Weights of a small transformer language model.
Size: vocabulary 8192, 26.5M parameters.
Training: a variant of Adam for these matrices, 7474 steps.
Each number is 50 + 10 x the weight over its row's rms, rounded and kept within 0 to 99. Layers, rows and columns count from 0. The size before them is the row's rms in percent of the matrix's.

# layer 7 MLP down (transposed), 1280x320, rms 0.0922, rows 731-740, columns 0-159
093:51 48 50 59 45 66 48 62 45 35 40 63 39 46 67 43 49 51 58 58 60 57 51 46 54 47 62 40 52 48 50 53 52 37 53 47 38 63 53 49 55 55 42 44 36 58 38 37 56 61 46 61 46 55 55 37 70 50 49 53 61 54 52 73 46 54 57 41 50 48 41 48 43 64 62 48 54 50 64 37 58 35 53 29 56 46 38 38 46 51 57 61 62 34 57 21 44 43 47 60 55 56 50 52 48 49 56 37 38 54 35 67 47 22 60 25 41 68 38 51 47 57 44 69 36 79 45 44 66 51 54 38 43 54 52 35 56 37 37 31 43 42 45 47 43 58 31 59 49 54 57 53 43 51 43 60 53 54 78 58
102:49 71 54 43 49 42 51 54 59 52 60 49 50 48 51 51 44 50 59 51 43 50 41 28 45 48 40 52 64 70 38 39 48 53 47 61 45 45 46 50 35 61 60 42 67 52 42 76 60 68 53 55 49 51 47 55 40 54 39 55 55 34 61 60 56 42 29 47 49 47 45 44 42 32 79 57 64 30 60 56 41 64 63 61 38 66 30 39 62 51 49 48 38 38 43 38 52 53 50 44 42 40 60 48 57 47 65 49 39 62 45 29 49 51 34 43 57 24 44 50 51 32 52 54 51 63 46 44 53 42 42 52 63 43 57 52 66 56 54 51 38 55 61 53 41 33 30 53 35 53 59 59 45 60 42 57 52 52 47 30
109:54 47 64 51 60 66 50 51 54 47 58 50 42 39 53 61 51 59 67 59 61 39 61 53 42 54 46 51 35 47 65 67 57 46 42 56 42 55 55 52 80 71 34 55 57 50 51 56 52 35 53 44 62 51 43 57 47 49 45 60 52 60 58 54 45 50 35 35 54 53 49 68 47 56 42 61 53 41 34 58 67 47 38 63 70 48 52 62 64 69 52 48 48 52 41 41 53 57 59 42 43 63 49 56 39 39 72 58 43 47 60 51 67 35 43 45 62 52 56 38 54 56 55 65 59 33 28 44 56 40 53 38 38 48 58 47 55 72 55 46 46 52 57 54 50 50 51 49 66 35 41 50 37 41 51 52 51 43 36 72
110:59 56 36 53 53 60 48 50 40 60 44 52 58 53 39 53 58 50 41 55 39 30 48 39 36 46 40 55 44 50 36 53 42 62 38 59 49 58 48 52 47 31 53 48 59 53 54 57 42 47 36 38 49 49 52 51 49 55 30 55 56 38 39 65 77 40 45 31 47 38 61 40 45 39 50 53 56 43 45 68 46 56 48 35 31 42 56 60 61 51 53 62 59 48 40 45 50 43 49 27 45 60 50 62 70 48 62 53 45 47 65 44 48 42 46 68 48 61 52 54 65 58 40 45 48 49 32 61 40 52 40 62 35 44 33 46 54 53 48 50 37 57 52 46 61 37 45 61 62 36 42 37 45 61 77 54 49 47 46 71
106:54 30 63 50 55 73 58 67 47 40 54 42 59 54 54 56 20 36 45 44 44 49 56 49 58 63 61 55 36 45 44 48 52 51 56 54 51 39 46 48 44 45 39 45 41 36 46 41 51 46 52 43 55 45 46 44 58 52 65 39 61 41 69 45 42 32 54 68 59 38 60 58 39 44 46 44 51 47 41 51 69 68 53 45 30 53 36 71 47 60 47 44 69 42 51 67 47 48 42 57 57 49 53 52 40 43 52 71 53 59 50 58 48 42 40 25 44 63 42 56 33 37 38 31 45 64 51 38 51 43 52 45 47 60 51 51 50 44 58 63 52 51 57 66 55 45 60 55 38 43 62 44 42 56 37 48 48 55 59 52
115:46 65 78 78 26 78 77 20 60 38 49 45 49 46 53 48 34 52 66 26 38 43 34 49 55 49 40 56 40 42 49 64 52 53 67 62 55 46 65 34 18 44 58 79 56 40 41 60 53 46 63 54 43 35 34 56 63 47 57 53 42 53 64 55 36 45 45 56 58 45 45 64 76 45 56 44 51 54 56 49 38 49 57 52 47 45 47 47 51 49 76 45 47 56 48 29 45 52 48 67 58 45 48 35 32 44 54 55 56 47 39 58 48 54 57 47 61 40 35 45 44 60 47 63 64 67 47 73 55 49 45 51 60 33 52 59 58 54 62 40 43 46 37 47 49 52 50 55 39 47 44 68 50 48 47 56 51 44 35 46
099:53 48 68 42 54 61 53 50 62 60 52 53 41 29 48 53 38 42 61 48 64 42 41 66 49 67 70 50 53 40 53 69 50 49 38 66 48 51 43 56 74 41 37 54 54 51 36 46 67 48 54 58 57 56 33 43 68 51 68 36 48 53 59 53 53 65 50 38 54 55 54 56 55 60 55 47 65 41 66 50 70 50 49 84 31 63 49 42 58 46 50 70 47 56 68 49 45 49 56 59 62 55 49 51 60 54 54 47 46 36 65 53 59 47 36 61 49 54 62 45 55 57 62 60 43 50 39 37 36 50 53 45 38 65 51 38 49 47 41 55 43 55 55 61 40 54 41 63 43 45 37 33 60 55 60 47 50 46 44 24
098:42 54 43 62 42 40 52 47 46 48 66 56 48 43 60 55 37 52 52 38 54 49 62 35 57 44 48 59 43 47 47 36 50 59 49 41 50 53 36 37 84 57 43 48 57 55 63 53 34 64 36 63 42 35 55 38 51 38 44 51 52 33 40 44 53 68 48 37 42 46 41 38 51 30 40 54 59 39 57 43 52 59 38 53 49 64 46 40 60 52 39 40 56 53 40 30 56 43 43 51 43 36 20 41 45 51 51 67 42 63 56 36 60 56 24 51 59 45 57 54 51 63 74 35 44 30 49 60 56 49 41 57 42 57 46 48 51 37 30 44 42 51 37 39 63 50 56 43 30 61 50 51 42 49 37 54 45 57 64 36
103:59 51 57 51 60 51 49 50 53 63 55 25 62 69 41 41 48 49 49 43 60 42 61 44 36 39 42 44 47 24 55 59 48 33 64 49 48 42 55 52 99 54 62 33 49 50 53 50 45 61 53 59 54 52 38 44 40 42 38 54 39 79 45 40 38 46 57 54 35 60 65 47 49 56 59 61 40 48 65 57 38 60 43 50 34 40 60 34 51 49 58 51 34 68 54 54 50 43 38 58 58 54 48 47 44 53 54 45 48 45 65 59 52 60 51 48 60 46 58 59 47 55 42 57 53 49 38 43 56 48 51 48 51 29 65 40 59 48 41 78 53 53 31 63 50 43 40 40 46 61 62 53 49 51 45 58 60 45 49 47
088:53 37 47 60 58 45 51 46 41 56 54 45 49 44 67 45 59 56 63 55 42 49 42 28 40 66 57 62 66 50 55 45 20 34 45 73 42 42 62 50 83 50 60 33 41 46 60 35 37 59 39 51 54 39 45 36 53 40 49 38 51 60 70 44 49 47 52 45 68 60 57 38 62 44 35 53 50 63 55 50 66 67 37 57 47 49 61 41 46 35 62 33 34 40 60 40 60 66 45 41 58 34 39 38 57 47 43 53 38 43 57 33 33 41 59 53 62 54 45 33 56 54 54 67 37 47 44 48 48 71 56 49 43 50 58 43 55 46 57 52 54 61 55 61 34 55 57 45 44 35 81 44 40 52 66 39 71 56 64 60
# layer 7 MLP up, 1280x320, rms 0.0971, rows 732-741, columns 0-159
102:72 57 55 18 41 56 43 53 55 44 60 64 39 56 43 58 60 36 51 59 39 58 44 45 52 28 35 57 30 39 50 45 46 61 52 66 55 53 60 55 43 49 58 58 46 53 52 47 42 49 55 43 36 47 39 46 33 37 42 51 55 38 49 44 57 40 29 54 60 37 61 58 58 49 32 50 46 51 50 50 60 51 53 49 65 33 41 33 37 48 66 52 63 58 49 51 69 60 56 46 51 49 54 57 54 42 35 58 66 51 42 54 59 54 54 57 44 44 62 69 43 54 52 59 44 75 36 38 46 54 57 48 60 30 53 49 50 46 48 43 50 49 58 45 59 36 48 42 57 43 48 54 79 70 50 49 58 47 67 36
111:41 54 68 56 48 46 45 49 64 43 51 59 36 42 56 60 68 42 64 58 46 44 60 48 49 69 57 45 63 49 53 48 57 48 42 49 46 54 47 55 45 50 51 41 53 59 50 46 55 62 72 49 56 55 35 66 70 33 53 58 31 62 45 37 62 45 31 49 64 57 50 59 64 54 53 41 39 51 43 50 46 49 48 49 58 54 41 38 60 48 50 40 26 48 34 28 61 53 47 50 62 65 67 40 60 47 42 37 42 49 57 71 61 44 62 58 68 52 36 54 67 48 75 64 60 56 45 38 42 44 47 38 43 53 62 54 60 68 43 51 38 42 52 60 38 39 57 39 68 49 46 49 56 38 52 43 42 42 34 55
100:68 61 58 44 58 70 46 58 54 42 44 60 53 54 42 56 54 29 36 56 36 42 55 37 54 53 61 51 56 60 35 40 56 51 45 70 47 57 21 36 39 28 53 57 43 77 51 43 45 43 53 36 48 48 46 54 46 52 60 65 69 53 40 61 54 57 50 36 60 30 47 48 44 38 50 50 37 37 56 71 60 58 43 51 59 50 58 48 48 43 49 60 52 46 36 39 43 47 55 43 69 49 43 66 56 58 52 42 51 49 53 53 68 40 41 61 41 62 27 51 51 50 37 50 59 57 53 51 26 69 60 72 39 43 49 44 54 46 60 53 56 57 54 68 56 72 30 61 43 35 50 53 70 49 60 36 46 55 46 51
104:72 46 57 50 43 63 53 46 47 50 24 38 54 52 45 53 51 39 54 46 55 34 27 35 58 80 58 33 49 53 33 63 66 47 49 41 56 60 51 49 40 47 52 40 51 42 65 32 53 47 59 51 46 54 47 48 49 57 51 53 49 45 66 40 33 42 68 44 64 59 65 38 66 51 41 44 50 75 56 52 58 62 44 54 47 50 40 58 45 52 42 41 53 41 51 60 58 40 50 64 48 53 66 52 48 52 44 49 64 61 43 64 48 35 50 31 40 64 45 40 57 42 52 42 44 45 46 41 42 53 35 63 40 50 41 64 56 62 55 54 55 52 43 63 38 42 39 59 44 46 52 60 64 59 58 53 55 61 49 44
109:56 55 48 65 56 46 43 59 51 70 59 61 71 46 51 57 51 44 59 73 44 25 50 58 57 62 57 44 56 48 56 53 61 46 59 63 52 48 68 62 46 52 55 66 62 63 62 35 51 54 53 44 57 45 70 53 49 59 44 53 49 21 61 62 58 50 57 44 60 45 67 66 69 54 42 58 54 55 57 65 44 41 43 68 47 56 40 44 46 34 39 54 33 59 34 38 49 46 46 71 60 54 29 41 63 58 58 36 75 54 43 52 70 45 52 48 50 58 56 52 40 47 71 61 39 59 47 50 44 50 40 44 56 58 59 64 47 53 45 61 50 53 43 53 56 58 56 40 39 48 52 65 34 63 38 36 56 27 39 53
100:51 47 72 45 61 45 38 65 43 43 52 47 46 53 51 40 61 47 59 59 55 44 60 48 29 63 44 56 54 47 64 61 49 42 31 54 47 49 56 53 42 25 60 42 53 44 71 46 54 36 54 34 51 61 54 58 49 48 68 35 52 73 68 56 48 44 54 50 42 49 54 48 60 58 42 58 62 47 31 62 63 38 41 54 46 62 64 62 53 34 56 70 49 42 61 51 37 44 58 53 53 57 35 60 58 44 46 57 43 38 45 61 46 50 46 42 61 42 47 85 53 49 69 66 53 59 41 23 36 55 60 57 51 50 66 41 60 55 50 49 51 48 50 67 54 43 36 62 37 47 42 47 32 55 57 55 55 62 47 34
096:53 55 69 40 51 49 49 45 45 46 52 62 51 44 61 38 41 60 52 65 43 68 54 36 44 37 55 41 52 44 49 45 51 46 27 61 36 53 57 26 44 57 74 30 61 56 51 63 33 56 58 40 60 58 67 52 46 44 59 38 48 44 59 51 39 37 44 35 43 52 56 43 35 40 38 47 45 67 56 46 53 60 44 43 73 54 56 52 65 76 67 37 58 67 55 37 45 49 49 49 47 39 40 53 56 41 49 40 42 48 35 41 54 44 42 56 55 53 33 44 71 40 46 54 45 68 43 49 51 48 46 50 44 61 58 49 55 71 48 59 35 65 54 43 55 36 41 61 58 50 50 35 64 36 56 40 60 56 36 24
099:48 58 45 47 25 47 40 38 44 44 57 66 47 62 54 73 44 65 52 63 59 61 27 49 58 53 50 60 43 55 53 56 45 49 43 54 50 40 27 40 44 48 40 53 69 33 58 60 53 47 61 55 51 57 48 43 37 51 60 58 49 44 60 59 58 62 55 35 67 62 53 55 52 42 50 39 63 45 37 62 50 52 43 55 57 43 45 56 54 57 56 60 60 46 57 42 56 46 57 56 56 52 38 53 58 47 39 52 57 44 33 46 52 42 61 52 49 65 41 34 44 51 65 31 55 44 49 33 37 66 51 36 53 53 50 35 33 37 53 30 33 55 47 33 52 51 62 58 53 42 40 61 56 61 54 42 59 54 44 54
093:65 50 57 48 51 42 36 60 60 47 52 53 65 37 41 39 62 43 46 49 43 55 44 54 65 54 45 48 45 51 59 62 48 52 51 39 46 45 41 49 42 47 38 35 58 40 43 54 43 59 70 40 27 45 48 46 62 48 53 70 73 38 50 72 46 46 64 41 43 40 46 70 47 52 39 37 44 43 56 56 52 49 62 64 58 50 52 49 59 49 58 55 50 42 56 34 39 57 65 28 70 69 72 61 58 42 36 60 57 59 27 63 47 50 47 40 56 46 51 59 56 66 46 42 59 44 49 55 24 38 58 59 56 44 55 47 48 41 45 55 36 44 69 37 73 25 47 47 51 47 35 44 49 46 56 54 49 43 59 66
102:72 56 53 69 54 37 57 43 56 61 44 44 31 42 50 48 64 62 34 48 65 35 56 65 52 57 49 44 53 55 45 73 54 57 43 53 48 61 42 40 46 48 48 73 50 64 61 46 43 50 51 53 47 39 56 51 83 45 52 54 57 34 47 48 58 40 44 48 45 61 31 55 50 69 59 33 51 59 52 59 40 46 30 48 63 54 44 45 60 33 59 63 58 50 48 54 56 50 47 52 37 49 47 54 58 38 47 38 45 26 39 50 45 59 34 50 43 33 54 31 38 42 63 58 56 34 48 56 40 53 52 57 42 38 73 56 41 57 45 51 42 59 66 53 65 70 34 56 45 55 56 52 56 62 45 46 63 35 54 43